Weights of a small GPT-style language model, trained from scratch on English Wikipedia: 591M tokens.
Each number is 500 + 25 x the weight over its row's rms, rounded and kept within 0 to 999. Layers, rows and columns count from 0. Numbers have three digits each. The size before them is the row's rms in percent of the matrix's.

# layer 2 MLP up, 1024x384, rms 0.0784, rows 537-561, columns 192-383
097:496497520516471499482469493533503468480489477500484462491541471496463494522536486500489513517512496506487488518528483469488478509526496516495512480511562511545488497522556463495490481485488460495530481477473494502495465526484526490487511459489541474494463512532499512504461523516487527530512491506503469486531461488515464480464519489501521546477506488508464450515503484500498523485521545533492486445462456504462484556534501490462567498516461517498475491502501493482466474515460507548488434511494496504485496503532513495533538471468506480513525456508513510495528456524518497510
098:466546487525506476488444487506494521545475497482500528495497473498495493542506497525472481472516540474512498479531537499496470514487521514523526496476468485473484450490501507486492510510490521494528539514489547484469489518512466482488481500490509515465470488515502477531509506450558482471475525531441499449538514502491501518474523522463508468470507479511530488564537531505523460466495508510527503450488509509528459478522505545467491542515533487494506522482514476482463464494462523514508478544488487516511507480510501490445514523519520514527544515488502513558505463474481503474
096:432469511515499489521503467468496512412475503443488492507510519492522511485517470536490479477499494454513502507518499527509471538538528502473445497529485498495508531480523483509469477467437446503498523512525523519501478527538517481495515502498499502486498504510461480519493518513512494513522505501461525529509524508508516490509524476453470479458467504466524501507506487510465490498458511490493522527477489485466498514525531481493483521491472492408516527478485485514490486524500456480466463531511555476499509517462539474503516478523528460464513526520513545483473521522457474520
098:498524527483491499516506472499512451548468487518506472519423524481516489533497501496539516518550491512475525506502468489482514472509443528502484494529495461479479455487516514491494503533484506507498464435518481515477472498496511472477480489469536463483507491447472494517528478476491456493472508566482517487460441465462545450495519509449509470515515459482466507520482493493526520483507524521513500524520501531496501500470461508500467475473490502506514520493472504435487461507509547529504502500501480529486527507486445473505523512493488508504531507469521500462485517472454470476
102:494496499514491531528479507523497482502472466506479545544498543502531471494464515484506476522512510476510487479517489534484509463514508492479438509471531465439500502495508485542469456498486425497502492492501522509496490507479497511505467487524523480550510490563486550508490504527505480476489494522426513540479490518460501479538535472504485478512442544535478512506488492565477515502475497504497496492505499553504488540469531507555503488490487457485471470498532478485481494509514507505519488517555471546488483501501470466493525515529529526481457507507512509497518466500512513524
097:474511506540528532445494511488497501442523529513505488483470512504486510502490523502477504481460495495501465461499506515479523502472464487519479512444513522475497541512505564572517535517456496442526515532504565468542480541538514477551464481421501513444537486492497500463491498517533498502485525518497457483498504522492507519488496557503479495475486529509504530528528516519488506544504542475457488475496510478492523498520497497503520492502542492481545491486476504526493503499507497505461510519525468514496486458488500509471508520514507531493539477483542477448454503508514470487
094:503483494504520537545490493509465415498477495505533471520493497462474513511491516516493541510490523519510481510468479496506453505506488499514522484566495524434495466503448458525492467514493509505490523513539487466513465495503528485515509475478476519475499530495471485505513505469490470513530517475465495480488530491466473533494516521510541499515481537504455517546512447481508454536500496473510512524503519542487498517483487499487555511496512499457489486483478560523542494478479465499516502490488469529542496500488475508457529527511516482489522496531501502538513540499499535490
101:448479477484470496452476546511528478529479481495518472509503495521458497526536509490502477458482491466570480505493493533485502525501535513480479509456506490463507514470492492462512518496515472506502520500507523505496470518526504453564498495514456532550506486511522479484495502535536467516485504503479497540487494496548491493490547530515490531500488499464492500472519485555442477482498504462479502512477509510499511502517521477429439497475495548482485494513505508482505473477522500522504532526460498555495527497472502538507510506512502481461547465475461468480486507586460461447
096:499512509481482496548549497524493515509503495512498492503464462471464460512489520495492506552537492500490504495460496514508482496493460467518533516472546468525485503512510507506498541534512547479455486457503550498516510517481498504491513451505487506490515509516473491506519486454525478525494520531477508502512521534487523488495464508525499528474475503478482507482528453546500491468489483533460526508502503509461489480490458503532485503532471495507521516495488502502510476507503543528486515512447506510516513522525473505507513527501486514488505505502499513487542476539510530467
103:515523523496498470515496546491473490513498465503498476494521511480492496476529546523523513498507507522497522498518494503485515489460510468514487484510466536496541469505527503515504493465469494488453555538547510515511485537493521528529498521494497496470525453507515539538506527507488522527508486518537422488491478475522462526487514467483469485506506490470476505502467513513480534481530497519488504494469498487535508452472454501495523454547496476519533505489454517507494476487529483526483448468505475488500520538516554504476531452499473527510482503481510529514510506505506484507
104:554520541481531525519521482528507494526504501476485526488515517474523546519520509496482516442465464534489503526501494479517484475502483474424512511482526462485510460482525538493493499504480545533502473470504461487510514502502502505520497503519475489483517516517547493506496509554510518510453480497508509477471499527492498478548533504462515531492503494507524487498540513504482493524527471445455535519482493527571487471529513508488507504539488537490493490510544477494502472544535498470532471527483492492482481518522496512511485492487514476486510536550524507481462469508498527496
107:505453522527548520504484508475489477537526456480503455454483496523464498474493508511486493512507529472527497489512482504532459498539528503507490504517438494505484486504510501480501512538486497539498468525469517482495489481503450537495495499521511542537509486550509507491517537498532484501484486448478517432505488516509499483529540524543473452486479521481523491486512472514476511463488458484488544503534478514535501489479485508508473499485486486481460497509516498502512477489543454465493485519486478472472487469494515505519495539513509544490527521457508497479530487459481471519
124:514514488508486490502500505527451532495479497490516520489469495470493457537456532504538458488518411544462510514487531499525479505479510517534453477518487492493463517492460458513478533471497502523484504468517453500485476489495469535473520515468474471532470475482510490470445502483465481492478461493512492483481504476487521532475483495511533480483479502497491521531525518453503463476506510487522500487497504527528475485504505512478482505440482480475506466542485454509527477491494535490512487507505539517495499489540522482493519531530510459490494490509497518481495478490531500450
098:521478504474489506489551497505490477505497472518483470500552522524505520486521528521510488503510487538471484521483515475480529502483512491518447501497553522531466528491490519484505488554470507499521485472484511543480465506512514494461495497479505508529512499473482480455506529500469502487514513460516485522479523572462496521538481458515487473537468493491496472539501471466521456529524498491505468529498459512465572496524499487510533490478519480492532498529507487486465506500480459508498501538511538460481510541486547489506479533487525476470514552509519493497475508536470483509
101:466511503484478503502479471509501523499518490507500471510487522486473521541500477500505515499506462490522480528478483469493512492504480503490475554558480501478460479501504517512512458509529479490549509499511487517523505527509515464521522474502513544518490503484518502523511503525493499502508501445475494485467512505446526478479509525517545480507466496512572440511516524498440506493475518544499496490498481523536515513481478521476544471499467494513487520443492474544509553476500533477482493493516456480474531516496460479535456505498463511486510503542487485476546472535521472473
100:488481523525484473515514513509466502533466515503493524525474551519558477491523536510501506508495513503444538466536502534468529490474488503525487506550514492495502531510492511464486498528511520475486541499513518477499491519492516486462517472525501524471483481474488474519531523525539513446513504498475504464525500496512483496515475484466532505451486515541478525486456469523528530504500505504551524477497498523524463500537516497503554493499478494495463533513487524554525507547550508522492508470511473476533494519475429438502491525471487504490469486546472493540497429504504543499
100:511479526537522494471505445497494525533503512506494519469470504459507495474513474506491457457519519531515502510460499507480525485497501543476507489513464458514517517509468522530485445509499492479499493505472537518541481466472491501535514535485525518502518448511478502488509511496499467496461518458526483502478447452527487465521514486503513481456505508557483499494503511458521477501489531548520503490451511455481509516436511518556473471499471498505534497561480549527496468505504465484520495534504501480520475513494483503484519493473532484463496475493493493494506512498501468496
099:486499485516460494488491505508513471512509525480509497481515486549507457514500517512482520513496525497496526554488471543553484526501527568501523504486491514534512479471503499444485497534509480519465527504438488500509475489499501511513512508496477484508517483515496478481484537486528484483544512516517501505532491477523461471506524516453452511497541479502511519495502549511519524491488488501533537506523518502496535537498503497507502444556517504484477539521502530500467495517461484537508494445502550506515513478459507492531470504472459520485518527498506546536462512528467516503
111:569495502493491453475501475473505515486446477497512502499495497546547533472470497520536496446506476498461521536529473498484531481496566475482477495547521496494508493503508497523511490480541488488494523497476490513536504544507507522526565491481503520481501505518530480498508480496547504496504492457470512495493518575552510500490482530474484500501494487527479527534463500538562474531513501504484470518520516478464539515517499486482493506498469480508491523466502505463502511487502502523462513460485470479511530517482514467509520522537528510456513525505499502527516530448508528473
106:502515507469464466538512507515532495480534513491478494487514518483574562493479504497491498491513483510488541502529500506506497546437491440493535511456453521496447511464526445538512436543522455510520490528470514536514513502507456475498527515502492459539467519504553483495504552487512502469466532501550491443474521478503494478486507484493513518509514476477519503532472533506527534463486518550540470498531481507473487487479543479452543473525475490507498545474509464483501492511524444490508507528486507495496511509476537506517488501511540519538458504506479481486501479501472507447
098:513478541501519524506500494486551490489487524503503513528541528483479509509517523491495516469507437496500501521504470526511551513505504503511512458516501499484514524470492491554508503506511528521475542460507510517485486499489491494535523453469497488514490506515495516496469483489486481501506507470495430519487506465499534519489469490522520521530537522517495512533473500525500512522506487511474466495441486468506472488553500475463485464492474471513541508527521522517476559501519451505494477492484527483450461581484470496488526466540464457481472492524534491498475486487531501491
101:490501509516553522500479481507507486500544451506506479462491566491532540507531525505490519497528463474456495521502481474497520454518541530533513529484527462475496492525515510515484464487438473503479490505518531475531469494516499516500502494531482491485488509527481537537495504466527533488485508518535512468505504524471493529501546436487504509460496498502493504522479508484493509480528451522510481493503489525527510530476504503438486483514556530551490485482452512513511529527538428502542433518540458488502523513456484511475501539493460491471477486508519522493490472474512513532
102:471517500523472512486500510493492509457463503545508463499531486520508460511490475496456500521522500517497468481500538524498480502525507507496501496527514506540500445488485458495480529493478485508474453543527484497524514467492519503527520449466513518555538497517516503516522477516498514493496496491489488515517518523512489475501471462491516457479462478440538483517515519494516488508472469517513502518514511491482472487495499478476517497487538481479512457538491482526501542513494518485474488520490452459491521522490562565525514499508515499515509544470548478501479474499535525497
102:486473569552443507525464515500509508505510492509509513500515501478503463517534506513487454510520508533500494473504507522505519472493520504536530458476510503513517495520494491534511499496465439516545478509491535502535538527504495472508456490560490483464485522471522497493454498539460501497460509499511528511521467502500490469467534487513508495457492544493495496506479466543509508505482441501518494535451509530522461504486475528492491505527473514475504448501510487523469472505475490487455473478519503440488523516505507506466529515509557551499465531502522499478524487495507496468
095:498464493483496484472488545471506476505436456471522472497465484525482520492474513555465529478483495486456498522501539508506491527547541493495548510471505537529508497545498540511497477494462474530520493490514541472483478482493516469513517535474447491489477463485483461495491505505511526496488501487507515506522524467474509517541484494473532474487501486499539491516515478506500496544499500522504513500485525559480495526487542490526481484492488485484525510464481514503510489471488487525495513503510462498522473476520480463542465500491493525531537510471498490534534509533507481487
# layer 2 MLP down (transposed), 1024x384, rms 0.0714, rows 537-560, columns 192-383
100:508480496472501478558506482516513491488526482450511484486534548523533495510508493512468528494568498520471496513540467497483488472496536499487485525518498501513537531505495533506508502456521512514559524510502550457485506435485497509481481505477453493514519508559510588509537529547531474494507470487557512505466529505508465521509496545444477484500497489488514527491485502538514476524466470465547552507481542462494468479479513535516482494428518539487529457505477501482517493478508492489468481523477534490543519492503534500483494529531481474521521505498506505511527498526489479487
094:525450476456503463533512493464504474464532484495481542472472544507529503488475513483475485532537481547501523513491425483488509503499496470538523494508514526533510513512472492526489452463520480526498471511510472520507536472546515506498520524552466509508485475504491534471513473501470520555466491494538487556504503507503504471519494530517514511499473533509482497486486477504461562517486516504514490530496450521488557508515494476514468499453496551492498490506526536539494491534552500516497492444483472480508481490488514498504529510512481493431464503517518487491505558508462496556
095:535519473518472503493514495572524478491535500536512499476500462524530473520508540511525526532451524536477528506545465474535478466484498514496561535519522490490506489518503512493473499514558499525518485512430463484499548481485519499523515506485493510539470499511565518486503469472532493488466536495499515483464489508511508515428519501521492518501508516528526479498445497445547490522557507537534485485489483518476500477503481462526488537499534525547510473503496499508525503475511541496538477505519442494473500493543483512502522505517474472518530505487464481501496487487562493474
096:463512495536481509458495503486466570451525524493498499511566456501460527482512513465501490501461539486469516507489571481553494516471496483541520532501503532499496544506516510479482488479480496507499543523478502481519517473487499519494503490526518492518500510489505491499482499518527525541492487498509517492569516537524529506481533525514488494458470493471562514503537468508500512494479493526494474510493439503502519479537477502513518527486571484519537499518511512531518485535502476526490479496483500496518486517516476502472486490483510488477516514509439507490526471539545508562
101:514512475470484486551495513511474458494509483465513526586518545511473486527471490502472499524523463467503503496465459484528532500465481539456532517529523555508493522476537520483478518525515482475471458538496500491482482537516465524461487493522521505501525496522507478460483511519491500509474492515514526474502475527528494496480528513504529498469523487519458530493495485479503432453469542469516467513517494502512471492474554543494499507493478466500512512514501519512470530494531437505481499491512501528497550531504468523505502520537520513464465456496484513497563470452464490476
092:533495501479485485531505471524491492538449443488516486494531524514519531536501514528515549512515498496531497510537502483475484537479509479510519534545501489539489437511474477421492472471540528554531467495489485534491514472470512502465515508609521492531508504528502510533516497502492477504492477526528525549479473516523467473478487466516502514543469465476508498517484482467540507442505499497519550531495516496504487557491494477509489489489472513462478463494517520473512470496528498512529476491495516463488501539515489513504505490480486457451487517508481507507531486487515504496
094:470491464495470467478480515518493503548540483500476523476498475507523493542495500516469479507524499470511500466495499496510513509508500485474467514475517508559512513448540500529514516513512503511491517477488484491491526488493512471513488537532495486535485484472537495514493506481527523482493472495511478515512506505543520458538541531495474457497511473473545487479491544506462478504514502462466500470475439445490452509502485513485449496494505486532576509502511489503493519514524532513471509477486521477485495521514534563518504497517498520501504511503501503456502509464545473490
095:538498545490502514507549465524476524469524536462498484514530503441529510519466520503505538530530514508492529485487540501475529470475528499506532475524507484527495479489527525548477480500552510547511464495480511528512502524504510487468540521506514509495469499490512516509483499506519484503543512541497471472462508504461532496490561524467491499541497494522519498470513502466541482517492489501483502469492440479543498499494482539537516517473508497520496491467534546502466468510517496470513519458483469532506442482527508502494491535509505517523485530498515513491496510499489543503
101:522492525482540504481466528485511524492498477493546521493497509537473493514462530508503513497492512504513469482473463528490500497475473486474454463528452504525502466510509492505541454465506457497507478526503441516472474527525460484476517454512516539496495514490492495493504449531514484473527491544494495494534473489524462524489499503499509491546531534510490523483502503476498537508532475511508463472522551524491489495462539465457500456457467481474480511518539514512474508508504515489519449455504511518488529547489488460511496481499546510489464476495519499461520515466510479538
101:495542480510516537477451510471489493529483523524492533548485492508466484511491506471497528497487471488487487475465513512468483513494495511499472515546520530503510484465439476519511523548500475488474506481517479517512483487462534527450493468479471501502435505548495470515518503453515541484493524472452525496554511533485533476533511525513507529505477503450461437488553541487457486524476526509510482501534515511471520466531477507506544495548494469478525497537484508471499467534510463516504500486490499517499502473507479509494482506515529467483508535539473526518494510484516476504
103:437472513508474444523522503464563554509480503439510484494514494500456481465510503490495490482466512514487524547521500510495512526506524527520507539536517493545519471509508486516472498536511518485480469462454551477494493469502474500502473500514488522475525499493494523477494486520495536448492464477511448526487497527488442477492517494513500502513537503506517531494493488500488514505472443438494493518481509532486469490530478499512504502504514511504517491484485507538504532505544493472467515442533484494539510534532476532467507474496497519495498504465523473498508485494461488468
107:480473533451505532524523461530480495532463526490444506489507493540505525515482503491482515521550519505488493519536480494531497475521511505471553518513482504502552503546483501462512509472454536526478465489529479483479527494500511433502451499492503502495504493505508508486529508518519492527485521470480425501514520517468520493439519479520485516528510475499463470525494470497506500498501505514459538454504533527480503539527487508497490530521479496512495527497496484507449512512515547514547490507534507488497444503486494492495481457549475496475493478447501481512457520494518497528
104:489499500513504497501531531522460472535508513519488524468529499478477465460485547521548456459453531518482513530507486509542482519468503500518505470497491478495466511548533500504469486556514472515510516489525519469527533505450493513516511503516453488522487493543523498473470468546510519501540501535487481501475529519480520505501497472544571523500486511501491536469520519492511516505526446485498505488492506504491483469528541457473532512519538513490539476486485548483466491477497510469465484503496481481527523500526502467438481504554522497479463482530484511535527504511508514471
097:504452504475520501536461504494492518487534542540561507456488491519510502498487498486518522469507480479495515514523468537520482495506484483507537492475466445522507505547462484515497532461540499521510479549523532516487522495508519488593467473551496528457510500481498505511523521520534493543496505503476565507490444456533485513465510535458514490493518528502484537483504550540470524463471511478461526518474525542528461486547498488520485512513540517472506514500489579536499504474531484486527507471453502527482531478501503505462538487477497526512484475514553500525497528509490475482
103:525486516466532501504502514505487503460511496508495551487518526561528487494513507514499512462466514514483537475522508550506509519474530533490534499527510510473519492505502466483510519518449532484535498503454488492494490504503483537460444502507522525492520522536499453476496498497547527441485509531520502491512450502522441507496504506514506474473490503512463546512492457485502510502497505512528536521492501500478495452503461517515513510521549467464531490506478544462474499560502508502532509497465513477514507496462492524536526479486536475471499507492467442532484476476544505516
104:502519507529495529499474472496513515460484464520481503473548481515506507495523477494503508487475496533556480518471495540453475544491508451514541516469490480496505460504495490533459551504488495466444509489496483536489527528488484470530467506542495491508490516512532497551468538483546497479467507496506500516500515471486538498502506494519457523494512502516495483502518497519501449458556499509473446499495520519471548486491492510508491523464523531568502500468500498505489473509476533462494495518534539503519546452505561542513524463461505523484534471472506502454514530476480501565
095:495484434488485457491489537501462501500484507491504495506477475495535520537514507497495508528470473469496492477540485514489447536496508519545452500487530528505510504484507496433516517516517514504518502477511464476473507507510482479492506485468524467485476498487482492490502520521512540502484475489479529505491531521499497513494475513468526501526499470446535517511481471522499506503512492466501511536518489514476473507533484485460530514516487491512486463433541456500446513527492531482488483468510496531512524516545538487513440472498460480556504492480474543513471549503516536527
101:541495476463494494476520503548526522479502480447497500513492487493503497531489539500512535471515506507433473487501489470480523482501496502523498521532529469513507488491511545503498472482451532507537455495488491508478480504537497477506481505503552516466463521477472490564503507503453521550470482491512467483507486480510550517499484489516534471496499498489526492517528513512473480510503516528481483505500479554508498474532511511461498531473471503513471474494480535497452511500497514476471521521514487507498509514509533469451472514517541463518517523505512451486514535456502522511
108:491509522486485471468508508530494517516478456485512507468513467473523476519490496489505471491501489477518540471500559528505454498489529530520499475535551519512535490493505512513487457540512501493486500555536443457533555497484472525514466501480515508471460520493499520502527500492477547524467522481550497499490481534503516498531520539516491528531489499498519504564499519506504509505508513501500450515471516473459514477477468511465488456537444514508488461496487516554498499454457509506495502510472533482521504528514503487518486520525522464492532531485482528515544500481481538490
102:531503483495547529526502496465498513503519538481536496574475506541480461494499520522494512502531501448495522524499498523511477496541465485514486494507485453531525504486499520524516558521478475514432531450486473482454512497509504467542527477497531507478500505492519478481457475506473529479514466492455530506481482513501463518476479474498477476448502493520480502520458521492501445527511483480482478499489539507493462540536496486531501489481510503477465514538485483522469541485514539471481447503511515496485463502532459468485512493501509480506489483530532495522495499506527484519
094:506483480501458495468490486515458500503527511516504485490511476525504529472503483533510507493493517538516489500505547494505477461504509484499466530452504512513486474504539526438504510463488497519517501507517485495520468465514508517454453528542489516498471492511529478479527478474525538517499475495502544447539504534520526528500524520489463503439510475501516505502497505502510526485499527495511535519535494500514551494486475492538498528573509495486463510495491471515572484522480521487519472513492500497527526437469545489492467516503523530524507541465477499519541509510480541499
101:497504511511469436524482470483493514496495567534470535521555455489514482513515494472514541498520534535475428473521511481514491568520484500506489495500501481528490507492484483497495495490539519530507494519502491504496496512462498490477486486511478501524471483507545474481496493546486496520518527499493463515511496489521550509519521488484469517516484476545504485513510491503511476493461538539508494506489490482535489435448479492497525510505430486520524515467511469502499482476474500487496541508514526512533510506526527511470479452485498499497533523475473513483476487526504513470
104:462483509517514479496486558516507471511524457504560476500483521475476471469516540483472494485482510512462538500552510503502487487456476535493509511527488471463508541521533474496476512498508515511477518476469517507454534498484470519461520465515501530494519523507501498502464481507516491529499469502499484495481531516497569513527497531484540485480520498551471525514536499541479515514536470524488494483520493561552486522477506531525480522453474499521514552496458508479488494472546514510481514505473485523509491447544455481506523487545504486523524475513578484476536500508508474454
105:490564514526475499528490492549488481503454510476506463514543472502523483498536481491529466498476499501496477531504498529446504509509440463503526488510525493479489528450481492509510536503497538515535513470506441500486435448462509482513461465491486500534506509520501511483489505485496499531515470495485452469490522485489479484497506490499476454511485495480469475464482482496474483492466498514463494494502504519507558503516476489483500506517548523474517477498470483504487480467502448435533472540486490473504517481476531490518541470508520483465519479476471491494516557555480566534
# layer 2 MLP gate, 1024x384, rms 0.075, rows 538-561, columns 192-383
095:520535507477509455496527510458493507473556509490492538500492448512533512511516464517489497489521466532553487464488463524508449517535483514522534461522488466498482516497504535508473501481525452475494499506525450517474483497512488516489492566461491502465511473553503481507469467469491508516453467524485494497531518483506522472503506491482493550476523542462477484457480572498482485485502475503509494475482499481472504462494481537520463539501495480476524529514518470542481525512521513485510523509459509436494495512483478493473518515501499519533462495495511485510477481499478492461
097:526520477489498524473485512538505474512522532518541547456499485508474489442501536461518517507508533522524483476557505530517554498465512521513519554511546498499515494467522495515478515502530497511499505506521497509495497497488482508486479483493471473475501501457499525502513453474533454516465509534530545510499462498484481507489502485531526489531484509479524497505503524454528511498518477499499489473478429498514518495516499535519475532490470521531470440548500453488521523503489506495539513501543465520486506552497502519516499505518507501550465489469525498496481489514504492501
097:490493482483486504489476482520522530493506504477558507480522505480494538465458482482505495486477513498488487475562516493524467483507510547512537473520526501507499519466485539507509484485467531504539516533495545470475522480490532490536503510533516494519494521500543501515522522497491481534510514501558520509499453490489483499487506502499501498478448472474553475504514449499497498511511517500534484511488472503485458485515488530492486563497521492514491539521449524464530526490469476502512501533526490500508516491496472532493441495513534494471547507513487523505487506533484542543
098:489511487505509526515514451491513484499524518478514507514497529528456507539484467506501516544549487484486526500455480484553508502511497520533549507547506500521502511508576505461528530479501526486521482513501494499499493510498468493494513517508504523478525485515480494492493527475475490516479466494526496519536514501533490533463476547493517473468522489506476516513506498473528467462476517460498534525476505488489472495507484499481489488490476479508505475512530520516454500480504446534494480494507490507490478557539520521494446501500499478519465498509490519485527522460450456493
094:502497522501450506510489463469520504474507477488502510509504506475484458463466501512506535499519481523505494456513531461525536486502521475457525483482527524460504525488471495484519466515505532472480517517476527512465451523507493463506494551461470547498450489555497510461506509460487456488500512456509492462494478514441464516531505503498522537460481502516530486522493553504504488542461519490489507498442504461485478525534512518499525513515537495523527502532508495455564562517486518459489506532500491497491527512490513509477505516497486514489532509476538512442532498484512520509
098:553494483478496551483517459472451469492493508497538456508472489491480523466504482509492530466491501480536516480524465500513507489546499515501521516504534495484499511522491507481507462498509512519512483498493509494456472490475479466532497540497492478458494526523501495494542489483509499458483510539522498512548507547479504505553498439518469518489518534492486511558497498477551496462442456515516495500506513530489496506499490510528518445483484510465473495502510504510532496531485470486503518499502456509520482472449513457463500481487494484462514476454482515475516506484458493483
106:525536487460478488525505503480514509496485497511492533473465550532519495542500464491486474484496511467522518471494525507528486509487517513461515547462473487488494483481507526458533554479460504500525518491507480486528479453441507490483486528509496496479517541491538500501491500523512516504462495535461538551521503539497522476494503500489524517471506560516491504518521507484494521519473525477508502566507498553527484496507512439483459538490471483510493508515524476539488472487503497522499491453505478511452521498489505509516551473477497522470492466470521504525505475533483497485
102:497458520499457517467535523538511479480507424481476491532489462470494504507484490519537478506499475495481523461492470497513463527536560462511500514467502510465492500489507566502498493504515501517482499505469445495510512476471507555507486530508478522517484538573470534490539501477497538506508466510521479498537491456528473497542529480493501481520477504466519513528553524527491446503502506471546570528498498514498483483487543499508489469532497530481515509495497473538503533481519483520451523489475473539484460522494502493466534555498489502508517496485554534445538483461490521492
104:522525577484496528508483512542485484489524519511531492511537496467429506513484511469534512494529554479451512502489517496542478500539481506484465497483517542495481507476430476498491525548500517468476465519513465507454521473511516518522486487543527501506471465463470498498494523457506491504471532473505547501460480503462519488504467484510490490462496523515511478503526485477490513499503528491504530510520481516498499503457522459512477506493526487515494526528517523470489500521499519492478508525476490481506523493503484507493428513486528493477512512518482471489497481456509560488
092:460461504521486468505521466488491500468517535472517498470480541495445527479496475503502459496478470533490484519465484550467535486488502506535483543512498496525526469491470480525491502483508509496538497494480552494480487487507484492530460527463479502471505458510495530499463480458503495472493487507515486463537510554531448508493494501530503472485530553502505515502498504500489515509486449498523468526496534474544463476497481460520490573491541523514454507507486525503499509472516495446478523443514485486521528485527473537463536466490503535505460491464465494502531484508522505474
100:492510491485490471520524530529472496468508497513497497544498509468515506524516480507512521462506500479541545496508485501561467528517539487490443474448486541523505525537490534533486492522460463487529490486473517476503486479499462527501510476513531473492513514551494494501516469495532475505454460499544454488497488486533516496498528506498499532476442500478497484471485544485495551495508522501474477508472495493498471512513524566478503505508566511487476505510554474497508508517512512431484502481465506544522537483544505522532509556554508515520509447515471526512498458488499484505
108:516493500520522507498518474506544477501492540486476523513473462526532502505522468538487497502526531494518509499501504498465494500445510511478474488443494502484498480517528490501548488487484500491491502486490472536533525497525515515517486508528539473467453483509490470552539492516523532501476476517520506517501493488509505513558530498489460476518506515487496482472541525481518516508501487476538538523512507459483516503491461488513543512538514519513506500521516495536484571469509529504519453526522428525505506543492480525522512489501520568516505498459497515488465528501480504522
100:505471521527552517509521475496493503454484470495540515486521486500501527495457503524505466494481464500510509485520556502529550515484529525525490500549473494520512481511486477521516514500472484508503498464495534484498511524543501478459482493486510463517477496471468471537463537504486463481513521500472462469502442553479524514472478460524476493488497500489466456521479449486510504535428520498518489500487542491477512591531462540515517501516479493518513510524495466469487566544515491446478528480501526497524495468448506536500471487506521481484500505529503524534486503487497466513
103:497490502516471521521481461516457481502464489524481494516505409490507457522529554478509489494538511516495527499514530454521479463496494459510526521492553521554519466471505520462479507494477513527477513540527500492476480461534513496513531469488516550477487466479525525510541482525488530531497518486508505485513515475520499491492463499515485447490431472507526484500514459520486505496519488492512466501520490499473536468509527498497503519505488541511492522500472498493478479470480508543515488487503498537501452495474516513502478526511488507484532525436509510521481510524459510496
102:500511478529496518499487516479482485500497488482513482532536513491491508483478500530504473515484521505543516493477507472484479529503538459465554453477507503492538541480478512463515473481486521520495445472486452523505511505496463524466450520523521495480544489522495482535494561475509503526519474494488502589496523513504537469546537496482496530473489507530508497542483517530489472488493478466502540494527496507443543486495494505490494496526516526491480478480519530495482441481511514494484520494481470493485473540510539472496507538458522510485533501520532478486550511533448475505
097:492507512499486470526553484445485536512481538503509505494523490488478459510492490484516522510495516498509462508535511503542474485467504502518497499515470431432522537457466500496538470516471482507517466478500474525469490518499483479513471503524488494485469515494501509460514517492513532479497480515492525495492547468514528484534495482445470506456483489493489482493475468483479479516478517507480452512513511489479513557503481493546499490489490471490501501541506525483506481518501491485499499493503525555472551485494514512531504504508537478512491486465493512494504539530530466556
098:549455483519531489556474493536464509535530490479491508557528471486519481519513514511480501498488529471500499482497496453481527505445522498541509504520562532470507515502539496530494478517551490471489504536459467432463559500491492502453497529473532503477443518504474493538478504505548494524509467474556496526492457518499487496488510511470495544485475525489510481517542489500507472480522466510533502471501487528526495465502532519513515491501503468507529486519460498517503523476487538544509464482502528554498539473509550503542485485469544465497516508509497513531456510498509530514
100:497470497496511481494475507482531511484459485463512471489500478477480554510476496512515512492480476514494528521519458477481502502514530445483564499507462472467529520520539421514488476483502484493498455517514479506516510517472471531517507523494525519502479512497580492489474513492536459454547543444485523507471514522522478538508507517502479562489513512518438488539466491520503485491457511484495498514495498531527498525494540469533503528509486540462520461466480509469505473525480495476474490524485491498488482489530484551454479531513519517465462502510527506535505522504500521508
105:495533505504501467533512490511506505525520493519487489548491510455500536473498505479505547508534527505527524495514508441499494488510455511491503505493472528468495500525507469489520462485505543498482485468504545429501458511467491502524493500513507493541465494491488487496530486491537469525502483510537496520449492523464513473536520534478559476501485499502485486520538497522555521498544522499510517511489467527497521513487472472466502498506513480510502473495529458484534548512466541499481440531534493508504519440513539522496493526510500514522497515522474520490471487497431481494
099:528528501511510524500511505488516497501489511512508513509491550454524503477519551488522535486492519497477471491486440511537510500475495521486461458497438513513470478490490513458465513520497497524517500522541506503496469494516546515484506505542515464527522495529475518478495506446494476522473495506487533477452527463480509502463546520508491452534492540532516470516476487497491514490554539476521546441479500514480514459537476475522514511504514530457471529508526511514535521419484490470549496538465487488514508480500513491543520555506497527481504514468501475496491515501490512472
099:476505489510475500522484479507457488519479472490498507482480514532469498525524536507509516453542459475501515469534508514504503549442533479505509482517488516518475490480514477457506515470481461514504550504449481504533496498454475467457470517493480466541523528480500485504504496542467466512464488494480457503515477505485504477462478488473490491472530532499501494544514538508493467532528472476510506502544476481466502500487519433525507499512475485499507541482534526458471504493485537531483507498466501496463531483451516504488464484491481457528523454499427479538561536510477451504
101:488512504486510504506510515503515484472476565559467525486464513484494502526516525538458480542519521509519518492455505477502489468534510509481495446471491489503499487507498548522504503480527529515507498487457507514477508509520513496496515506515488484524513544464483504500524515511492506503451521545472531464546518474487480510491529482492515490505470507477505518471498504510502495495501566484531505477536512486508511465535551494544499526532511466489444447492565498483468503502525473515491501487534513482477455528500528493543542508494498533493528525536517468522510462503537484510
100:531551502535518462502554498497465496471511539522501545500480467502522541475504479556481447507463504483503520517467488484534536495523491477515499511549506462460474470530500491427469495494481534447470509508545500506484467486529470528488531495537520492531506501501512459485537517523513472500493482522471500512457499501499548477534519522511509518483478482489508510532526535502493496509513534487501511473507486487478550468465505468523574483483482508486504495455507515513436488504504493499514492486487498514501514539507539513502478523465521447498558510527494512520462516494522502558
098:514500501495452518474482544483470535502522470498521524572467534474560470532469504475483492449513477531507504501488522567540507494506502500534515488506508485495495543514505490500496481473557501477519510500476522501482512496525499460528551433524472560497472503505532526535532483542486453507515543470489550492515476503502485478490499504503537526508506545488451489512483498493482479492509486514506476537557516495487508506489511553493490485515496458499520516503493474478498506519510514475504461549529520498528524467490519530497522470554508447529450532503452516424465475475509488533